Part of a small language model's weights.
Size: 15 layers, width 256, 4 heads of 64, MLP 1536 tanh GELU, 17.9M parameters.
Architecture: LayerNorm before each block, biases, untied embeddings.
Training: a variant of SOAP for these matrices, 622M tokens.
Each number is 200 + 40 x the weight over its row's rms, rounded and kept within 0 to 999. Layers, rows and columns count from 0. The size before them is the row's rms in percent of the matrix's.

# layer 7 MLP up, 1536x256, rms 0.2, rows 1308-1333, columns 192-255
099,224,279,205,213,162,139,210,222,209,287,211,235,282,157,175,229,138,174,180,181,164,254,224,203,192,148,241,217,159,209,192,229,180,171,257,247,225,266,196,186,184,248,203,304,176,180,248,112,261,193,189,155,199,204,141,220,191,209,193,206,190,158,173,195
100,204,144,219,190,282,217,253,205,234,98,191,249,221,160,216,215,122,190,225,186,126,216,222,199,170,176,183,192,177,191,197,235,212,165,208,178,178,215,155,157,179,224,190,174,92,158,177,161,192,182,238,164,152,200,251,229,161,231,214,171,213,182,217,199
103,189,158,262,179,253,208,150,187,230,182,211,221,121,210,148,168,201,206,173,156,164,228,211,201,252,141,166,150,170,164,160,205,148,215,260,174,194,230,177,264,199,179,271,102,217,136,152,204,267,196,288,226,199,244,143,220,238,223,234,256,238,216,245,194
097,108,274,196,213,184,192,136,237,136,197,161,222,195,178,205,212,172,213,200,184,271,156,139,210,179,182,190,204,155,176,122,183,204,226,222,217,225,183,201,156,188,190,129,137,234,200,221,99,210,126,232,138,192,180,273,131,263,179,228,202,270,205,209,247
105,192,148,170,179,152,256,208,212,187,189,164,233,232,120,179,236,181,182,205,143,166,212,203,180,260,209,230,242,158,184,195,142,189,177,194,187,179,144,272,188,228,238,160,270,148,140,173,163,126,145,198,204,194,163,141,211,211,114,243,277,165,211,169,255
098,180,204,203,237,160,150,139,182,177,229,253,223,169,90,299,210,253,282,191,151,164,88,246,167,247,201,151,204,201,184,196,213,152,255,126,202,190,173,247,196,240,210,193,303,201,120,218,217,187,214,189,121,208,193,165,171,145,250,210,203,263,217,173,197
094,228,242,183,219,209,191,86,181,210,258,247,215,169,183,140,201,203,169,184,128,193,272,287,230,189,157,160,144,226,175,131,210,182,228,159,175,217,201,179,177,183,179,227,205,140,234,225,207,206,242,209,266,181,203,222,214,189,240,181,199,201,234,186,101
100,249,187,206,190,195,231,264,148,215,274,157,209,254,181,176,206,226,179,216,217,227,255,191,152,250,239,165,169,255,228,203,202,170,195,171,128,250,161,268,193,238,213,221,267,244,160,194,214,309,263,218,265,194,177,233,216,188,198,165,161,211,189,157,166
102,219,176,252,148,201,228,247,165,144,184,197,177,213,170,187,207,234,242,221,239,284,244,188,187,217,185,175,239,156,235,238,253,153,274,183,185,230,249,233,192,230,175,162,216,211,200,185,143,180,214,203,248,216,160,249,221,271,198,208,173,210,137,218,223
091,202,157,207,237,193,223,223,180,214,126,147,228,166,135,189,217,203,232,133,183,141,274,221,170,254,174,263,184,194,264,228,211,259,179,171,202,186,163,188,213,124,190,175,273,227,134,262,239,187,112,181,235,107,156,222,152,199,199,239,199,193,254,151,156
089,211,117,188,199,273,159,129,232,130,207,204,145,139,146,137,196,140,151,225,208,216,171,232,230,187,239,149,262,204,207,174,218,159,218,189,187,194,265,129,230,217,209,161,122,181,284,150,231,176,231,211,173,185,283,196,239,150,157,221,238,198,247,207,232
099,188,265,183,151,248,127,167,226,175,200,168,187,180,232,230,160,172,286,172,252,218,163,199,192,169,178,206,231,174,267,157,209,142,150,160,174,151,199,264,175,210,164,113,293,138,205,228,226,155,239,197,121,228,226,198,114,167,246,155,188,216,183,222,213
099,185,192,262,243,219,193,249,104,252,165,190,220,132,198,227,262,223,191,225,141,188,188,125,186,261,176,194,201,181,169,179,124,238,243,236,223,201,256,223,208,199,198,178,204,159,170,223,168,187,194,183,195,201,177,254,231,204,253,131,151,223,277,132,209
107,248,178,220,160,227,192,243,155,205,273,205,204,190,186,128,160,222,186,193,188,208,164,145,117,188,291,190,152,218,206,255,187,166,189,152,242,164,269,227,266,206,211,178,189,161,230,228,233,193,217,221,211,233,221,148,215,155,217,287,218,238,163,182,49
094,213,191,208,229,269,195,313,192,198,210,205,280,194,226,163,129,244,204,176,152,169,224,238,211,177,281,276,148,183,211,227,191,213,188,195,175,170,188,216,145,122,165,224,211,233,164,179,155,309,213,232,259,155,248,219,203,188,203,167,316,222,133,217,142
110,277,277,169,204,181,166,193,256,130,147,214,82,235,183,169,190,229,234,178,187,235,187,152,212,198,195,241,194,180,162,216,214,202,176,232,241,198,150,187,161,209,179,203,111,243,257,154,234,243,123,148,184,122,195,188,137,218,194,182,180,236,233,272,200
101,199,208,141,295,189,193,101,277,201,240,203,132,204,207,162,205,180,235,208,258,299,200,210,166,209,193,206,306,229,264,163,233,214,196,209,184,218,216,248,195,203,89,211,149,249,189,226,170,177,245,256,211,179,196,221,195,217,206,226,211,233,228,152,113
101,198,189,206,257,243,271,203,163,253,286,181,246,223,232,133,159,211,235,217,175,131,185,242,168,179,178,248,253,187,264,201,215,171,182,206,171,167,200,149,264,222,170,231,142,191,231,169,231,212,229,176,271,239,243,228,160,146,105,242,196,196,209,218,174
101,258,185,225,218,241,171,224,272,171,175,249,217,184,193,225,168,163,162,192,255,218,127,187,227,107,217,298,256,239,233,192,192,191,208,231,210,274,107,220,153,154,184,184,188,185,264,196,149,225,191,234,197,236,246,156,224,170,220,177,176,209,213,187,196
095,214,166,173,232,247,241,120,223,261,225,219,254,191,182,225,159,202,252,162,256,161,230,142,199,108,187,243,189,265,162,221,196,197,226,171,152,228,230,178,228,211,156,291,152,222,187,212,192,156,283,211,267,208,177,291,245,233,273,250,256,218,203,178,175
104,161,259,218,177,205,186,174,197,163,201,182,190,181,213,231,215,195,214,214,109,158,185,260,207,287,221,210,204,161,253,231,168,224,149,117,137,211,153,184,260,251,177,163,259,169,246,252,184,158,192,240,254,201,193,227,192,160,184,225,194,174,145,129,156
105,216,222,167,226,189,191,127,197,157,207,198,265,256,175,227,180,159,243,219,122,234,145,212,199,220,219,285,249,167,227,212,196,159,258,227,234,204,222,168,142,220,181,142,189,290,183,160,255,239,227,183,178,93,246,288,204,183,174,223,242,211,189,165,251
105,202,261,196,110,212,218,234,205,195,174,176,263,188,207,159,138,229,143,208,260,308,146,139,210,267,283,176,274,139,192,216,191,126,226,224,218,139,217,202,188,122,146,149,152,149,196,189,175,145,244,229,157,154,205,220,207,228,222,160,207,161,149,132,188
098,168,236,179,183,250,258,221,223,199,206,217,143,164,252,218,210,218,257,211,141,190,146,241,154,138,235,138,230,264,192,119,251,169,176,195,260,191,199,182,244,109,190,211,275,144,215,259,190,169,226,209,201,176,216,243,147,158,200,197,212,120,207,178,177
094,263,162,216,230,180,223,161,124,160,185,215,235,274,125,265,215,157,233,289,185,234,193,242,152,182,221,176,210,212,168,257,167,195,228,208,205,143,138,239,129,231,139,217,137,199,181,151,190,186,226,215,225,157,224,142,261,165,228,176,218,240,198,186,190
110,286,219,174,207,324,226,210,173,193,141,142,235,189,180,184,179,218,151,255,156,264,200,147,177,194,207,227,214,205,161,198,221,231,186,187,170,200,279,192,162,202,122,210,204,257,270,232,243,207,236,164,136,152,137,170,168,226,247,177,273,232,187,174,140
# layer 7 MLP down (transposed), 1536x256, rms 0.205, rows 1308-1332, columns 192-255
106,195,188,193,189,166,247,186,215,133,186,180,180,222,234,210,149,267,149,172,185,235,150,177,284,152,160,129,219,218,142,149,157,202,229,164,213,132,126,249,217,232,208,133,170,233,169,252,231,178,202,118,163,243,188,193,96,173,166,272,167,139,195,218,209
106,221,157,126,190,216,218,271,191,135,178,152,108,163,204,144,235,180,149,239,207,196,231,231,208,187,200,184,199,150,163,163,167,182,205,177,255,167,267,207,191,190,177,198,232,232,173,138,220,152,166,156,201,260,241,217,227,212,188,163,206,298,184,316,167
106,255,132,287,199,188,188,227,223,200,247,193,251,188,251,202,83,228,163,233,189,146,190,169,218,179,235,251,136,235,143,231,198,165,181,204,186,207,210,225,203,246,203,149,193,203,193,238,199,171,226,207,224,143,202,227,203,224,259,216,204,234,149,193,230
108,232,126,241,199,155,182,219,198,177,172,227,267,184,216,206,155,249,209,201,267,181,209,174,197,267,193,116,173,135,212,236,220,240,182,180,145,201,187,167,243,171,210,194,153,219,112,209,249,221,175,234,164,197,230,226,226,222,255,104,226,160,201,188,212
107,191,131,189,201,180,197,201,217,184,223,219,259,242,313,182,279,218,227,216,163,161,172,158,231,166,213,151,202,265,182,152,233,155,248,182,162,224,194,254,264,145,235,250,176,234,195,277,165,321,233,186,238,217,144,224,184,187,196,234,177,222,191,145,179
099,143,260,243,218,153,266,263,171,219,129,122,197,264,270,185,230,163,158,254,205,190,273,199,177,153,246,284,150,214,175,208,209,231,160,249,209,254,217,180,175,157,281,242,148,217,251,210,189,217,222,246,282,158,211,221,222,198,190,191,220,148,201,210,202
104,278,219,228,257,235,171,195,214,176,178,224,198,167,189,187,232,236,230,209,190,173,228,212,248,236,211,194,206,132,160,235,224,185,139,145,261,167,195,236,216,191,180,156,209,146,184,190,175,200,274,189,125,241,206,154,187,229,161,203,219,200,177,231,182
108,204,204,169,223,179,195,172,157,223,219,194,175,188,225,233,246,157,166,191,180,192,244,180,222,237,259,272,187,252,196,179,166,180,99,203,151,209,204,219,178,210,189,188,137,180,227,231,194,158,200,182,124,216,176,166,227,257,205,165,113,96,227,155,230
103,170,141,182,305,205,185,192,230,168,222,221,167,178,131,226,231,236,233,175,228,203,220,154,116,219,157,163,239,230,317,246,143,286,172,185,182,169,242,164,207,201,262,283,162,170,180,155,263,199,140,193,191,157,212,217,205,131,265,182,238,152,270,180,163
097,227,159,230,172,146,217,252,230,172,268,214,172,222,203,218,160,149,208,196,178,273,223,202,164,223,256,134,218,239,195,217,269,120,137,221,229,261,238,231,223,260,189,185,158,226,267,219,168,211,238,128,159,126,216,152,221,206,260,169,193,139,76,179,278
093,236,251,265,275,209,220,244,205,185,144,120,244,158,196,237,163,236,226,170,231,211,177,160,258,221,177,189,151,278,163,224,107,194,171,246,272,178,157,220,182,213,176,198,110,188,145,174,184,181,150,228,168,211,181,220,193,185,190,199,170,201,183,117,190
102,196,190,251,187,232,176,262,190,211,206,220,206,217,171,202,219,145,138,201,145,115,232,214,214,113,166,207,238,143,185,290,146,267,213,252,153,156,247,215,178,200,172,160,225,179,205,150,216,181,235,158,169,184,166,226,200,182,148,243,244,171,204,166,150
091,149,225,120,227,220,221,190,238,182,180,227,168,279,220,162,178,192,185,155,214,233,249,172,228,162,200,274,178,227,210,100,276,88,115,120,238,194,209,162,171,248,170,232,138,227,225,196,232,203,222,242,213,182,174,229,146,123,229,248,236,187,115,297,241
094,214,184,181,193,208,247,165,248,167,170,189,184,298,247,240,206,145,228,208,170,154,175,183,207,191,152,162,236,212,180,184,223,196,224,242,193,290,240,223,124,193,177,279,207,270,186,128,196,236,226,251,134,257,176,206,227,253,216,186,144,163,198,232,270
097,125,167,250,164,162,205,166,226,197,221,139,185,178,151,206,190,221,153,204,213,251,171,242,219,150,199,162,228,274,141,202,263,192,219,275,163,186,216,188,221,216,230,214,241,161,303,219,253,182,231,241,147,162,164,217,177,255,188,250,128,148,153,236,210
105,201,137,283,210,266,188,184,193,263,299,227,217,221,134,191,170,146,224,104,171,206,239,180,246,207,187,164,214,188,225,222,250,213,270,123,198,250,202,223,163,189,222,140,253,219,165,191,194,180,206,238,240,258,193,222,146,263,143,181,179,204,132,182,232
105,254,191,227,139,228,219,229,208,105,112,177,229,255,261,274,175,201,216,125,202,237,179,188,220,205,143,183,137,169,122,206,218,173,181,210,141,200,179,139,164,238,244,165,212,227,163,212,273,208,124,179,119,209,108,177,261,209,229,174,104,146,163,217,222
090,237,202,152,196,201,163,204,212,184,123,197,167,189,154,216,213,196,138,219,216,255,247,228,187,209,233,137,206,194,211,162,192,215,179,168,223,259,295,247,117,168,155,192,299,246,174,233,244,201,120,179,167,212,108,152,256,227,212,153,108,204,226,144,196
093,166,213,136,165,239,186,163,221,261,237,147,226,187,216,198,239,178,255,211,173,181,163,148,205,294,160,190,167,120,198,167,209,183,211,225,172,121,214,230,188,240,154,167,223,240,170,226,298,233,199,191,175,116,183,209,184,222,237,216,175,165,200,213,166
100,202,218,191,148,182,196,156,215,183,229,182,229,215,268,132,249,202,222,248,143,195,223,229,163,237,197,188,188,185,279,244,229,216,164,233,223,218,178,225,284,186,200,184,226,189,261,88,206,270,153,293,106,232,255,101,170,210,180,220,123,129,167,204,210
103,213,197,228,147,145,238,205,125,246,192,242,250,159,124,236,183,147,281,230,150,171,139,209,152,124,163,116,170,212,215,118,180,205,265,176,150,159,173,222,251,189,170,219,188,207,156,249,162,226,251,211,106,237,154,176,265,112,199,207,173,158,190,190,191
094,208,180,225,126,195,216,241,235,256,223,166,139,115,204,171,260,246,130,148,222,177,218,148,213,187,166,159,161,255,239,197,149,243,147,144,170,211,157,204,303,170,191,193,222,173,235,272,148,203,177,179,159,200,107,105,236,242,219,231,171,165,148,230,216
101,202,170,169,268,210,215,192,156,185,206,152,268,249,196,224,307,188,169,178,165,142,267,244,167,136,205,258,140,125,228,238,183,236,195,216,214,204,139,176,173,234,233,232,180,250,146,140,214,159,197,209,283,260,194,145,175,191,154,293,201,219,221,202,192
104,177,196,173,155,143,202,139,108,256,182,144,190,252,219,201,186,217,237,191,208,260,183,174,188,251,143,222,317,190,152,151,208,201,191,160,172,243,254,180,160,279,193,234,220,258,220,207,214,303,211,111,169,194,151,171,196,230,234,205,185,201,169,178,254
094,142,144,169,198,189,171,165,194,219,225,107,138,137,217,206,118,220,245,138,177,166,161,179,196,260,179,199,170,210,218,106,197,163,170,187,212,170,270,170,187,169,225,177,225,183,236,201,156,236,187,204,86,300,182,181,163,198,245,157,189,205,280,186,213